Each number is 200 + 20 x the weight over its row's rms, rounded and kept within 0 to 999. Layers, rows and columns count from 0. The size before them is the row's rms in percent of the matrix's.

# gate: layer 3 MLP gate, 256x96, rms 0.145, rows 250-255, columns 0-95
# up: layer 3 MLP up, 256x96, rms 0.145, rows 250-255, columns 0-95
# down: layer 3 MLP down (transposed), 256x96, rms 0.14, rows 250-255, columns 0-95
gate250,089,182,214,246,230,206,238,223,162,184,185,189,210,222,186,232,187,198,231,203,185,188,234,206,202,183,165,191,184,167,198,201,186,198,215,220,182,206,202,218,222,226,188,205,211,217,196,231,225,202,210,205,208,201,176,226,223,187,207,197,174,251,218,211,189,232,202,188,224,200,234,176,192,203,214,223,166,216,203,226,202,213,222,192,240,187,213,210,159,188,212,202,226,217,200,187,219
up250,100,204,220,217,177,166,194,207,167,206,180,183,181,203,188,190,222,218,186,201,201,224,228,190,245,186,201,197,217,212,209,202,211,159,181,190,211,234,175,245,177,221,217,203,202,200,177,177,205,200,228,212,183,206,191,205,203,199,221,194,226,185,176,167,180,183,177,213,188,173,246,217,195,198,226,234,221,180,238,224,211,190,215,208,175,217,221,214,205,158,193,202,179,195,164,182,193
down250,093,195,165,163,217,208,186,222,231,199,195,206,199,185,233,223,222,217,203,193,186,225,173,156,234,189,186,201,168,194,173,188,187,195,180,193,175,189,189,180,216,206,191,208,189,211,184,210,202,204,175,247,183,179,205,176,202,191,188,170,197,203,227,187,202,223,227,165,182,216,189,193,210,192,172,145,187,236,198,196,194,209,189,196,219,230,162,185,243,185,197,175,212,189,202,207,192
gate251,089,182,201,178,201,194,190,195,229,194,232,221,210,182,235,157,198,198,158,174,192,187,223,246,192,176,171,200,206,194,202,205,178,194,250,243,218,228,184,189,223,206,210,232,214,194,227,165,227,205,224,174,195,206,201,172,176,193,205,221,201,219,199,178,206,225,171,224,200,211,201,192,208,178,191,171,197,204,211,199,203,185,203,211,194,156,186,214,169,220,202,204,183,192,166,214,194
up251,098,212,175,248,178,247,215,186,195,203,188,214,196,192,191,241,206,233,206,255,231,195,194,199,193,209,182,172,229,230,213,186,188,198,187,185,189,196,148,198,184,217,179,228,202,186,207,169,211,183,215,238,208,188,209,194,209,205,186,208,184,209,189,190,224,185,226,197,217,191,206,214,193,187,218,203,219,207,201,210,207,220,222,202,253,148,192,205,196,188,187,227,203,225,204,189,200
down251,084,171,181,216,167,180,179,200,187,194,217,148,189,192,194,244,250,212,219,206,213,197,186,163,191,211,196,216,203,173,203,206,202,163,180,230,189,196,201,192,241,188,204,174,190,209,198,222,186,167,188,209,203,206,195,240,189,178,192,225,197,169,199,180,218,172,203,183,170,199,239,185,205,202,199,197,179,225,186,198,218,248,193,168,192,220,217,205,191,201,208,195,223,214,183,186,177
gate252,099,210,218,220,227,212,230,188,190,218,180,223,214,178,168,206,194,180,201,173,203,189,195,201,184,223,220,173,203,223,194,179,221,204,192,211,192,184,172,196,192,196,204,191,204,206,168,184,198,201,214,186,162,219,200,193,206,247,189,177,181,228,236,196,222,236,207,206,188,167,193,208,194,253,250,186,179,196,216,176,209,212,196,209,199,221,214,197,207,234,152,211,210,212,247,208,212
up252,087,211,194,191,166,214,194,215,193,225,187,141,211,216,208,186,188,261,215,182,223,197,181,174,206,218,244,212,207,200,185,221,194,215,196,208,214,190,228,212,227,177,187,198,203,234,224,201,170,187,202,196,213,195,159,207,194,220,200,175,229,169,212,168,182,194,216,173,239,181,206,177,215,193,219,218,200,231,203,212,186,216,238,178,200,182,198,213,207,187,195,184,213,170,184,191,203
down252,099,205,192,220,224,141,198,201,206,201,210,197,215,228,196,212,210,175,179,204,183,214,203,219,223,200,190,187,141,184,223,215,208,232,205,203,198,220,209,221,191,226,224,222,202,176,178,221,216,181,173,169,175,198,250,183,208,232,187,222,190,222,183,204,207,190,224,201,190,199,210,222,197,162,186,192,160,187,179,194,177,180,180,212,221,205,199,197,230,217,193,193,208,190,149,187,213
gate253,107,201,223,189,185,185,236,204,201,176,207,206,188,162,219,183,186,206,229,195,203,225,206,200,209,174,171,233,161,224,227,202,181,244,205,186,223,226,197,222,221,237,186,227,179,195,211,199,173,191,260,212,183,174,178,183,222,194,175,201,238,224,187,190,203,202,227,228,199,205,200,224,201,207,172,177,191,201,213,201,187,215,192,234,194,229,227,199,211,199,222,195,207,195,191,187,222
up253,116,227,199,174,216,210,195,225,180,169,160,198,203,208,170,216,176,208,178,222,199,238,229,214,206,206,216,183,201,206,188,179,206,184,176,186,187,209,215,192,224,167,161,212,211,208,215,218,188,192,229,226,169,229,169,170,226,218,174,198,213,212,217,207,182,178,218,224,202,196,206,224,191,193,205,202,230,203,219,157,196,229,182,198,187,180,167,186,200,229,208,184,180,241,204,198,227
down253,110,177,180,181,193,211,192,183,166,219,222,203,196,212,212,229,185,279,195,176,174,181,183,215,221,210,180,193,174,185,177,178,191,179,197,208,184,205,213,229,176,206,216,208,199,191,213,162,209,218,184,221,214,181,195,177,209,194,218,206,225,209,224,220,184,190,166,184,192,185,213,202,190,214,192,197,201,197,184,170,230,221,206,178,178,206,163,165,198,193,203,227,232,177,188,230,167
gate254,105,190,193,210,216,196,242,199,140,241,202,177,193,221,219,206,183,197,197,210,191,174,187,191,201,208,181,177,182,186,218,193,190,179,213,228,188,209,207,200,197,228,194,205,192,220,214,173,228,226,224,181,225,190,226,209,194,235,234,207,209,225,195,170,210,205,178,231,191,200,192,226,238,195,193,247,171,200,235,175,214,212,194,203,201,212,223,186,224,186,206,198,215,209,172,161,175
up254,091,215,224,223,200,203,214,174,207,196,176,186,184,192,240,193,210,179,235,214,191,194,210,219,219,182,215,242,220,201,228,194,172,191,238,211,194,214,201,207,188,209,193,220,230,171,220,210,197,190,201,188,176,253,224,211,240,178,206,195,179,201,211,185,202,196,198,184,219,218,205,198,209,204,246,250,188,220,191,174,173,205,232,203,254,193,208,205,185,206,183,174,208,214,196,208,225
down254,093,250,168,198,225,180,201,208,182,203,187,192,195,189,188,207,247,225,224,206,223,202,196,195,236,172,204,169,217,187,226,193,225,214,197,215,221,211,208,239,210,243,199,199,210,184,189,199,169,202,175,185,189,211,186,191,206,195,190,163,231,190,187,190,202,200,200,167,192,205,225,154,173,162,183,188,233,198,183,205,211,227,196,214,220,204,214,176,215,237,201,195,180,212,206,166,186
gate255,090,223,252,206,222,180,175,212,203,188,212,200,187,182,163,213,213,202,192,199,171,157,185,210,223,183,185,200,180,192,219,191,174,155,195,177,172,150,209,177,195,210,212,168,197,201,196,192,207,190,184,222,262,202,213,195,201,227,193,220,200,188,184,233,207,210,197,187,199,189,223,175,206,210,186,198,213,228,193,203,203,219,209,205,176,213,186,171,233,191,184,230,209,183,190,236,223
up255,096,178,166,171,209,191,214,210,225,170,211,222,186,196,228,198,170,170,209,209,193,218,233,211,197,231,199,213,256,203,210,197,190,182,199,202,206,210,192,196,193,206,192,198,205,207,194,177,238,207,208,219,178,216,215,221,227,185,199,192,192,207,212,190,126,209,168,211,182,167,190,202,226,218,224,195,216,201,218,215,187,155,209,236,235,204,196,216,217,185,189,214,171,189,227,208,185
down255,094,211,201,188,202,194,184,195,168,185,191,209,228,207,235,182,209,218,175,199,175,184,199,164,204,162,192,154,173,171,189,145,199,206,218,210,178,221,192,198,177,194,202,211,202,219,196,213,155,193,171,220,202,187,237,182,202,209,204,163,203,177,215,196,229,187,251,206,208,207,220,179,228,172,221,237,185,192,204,224,200,210,201,189,186,179,215,186,234,212,188,203,211,219,213,206,204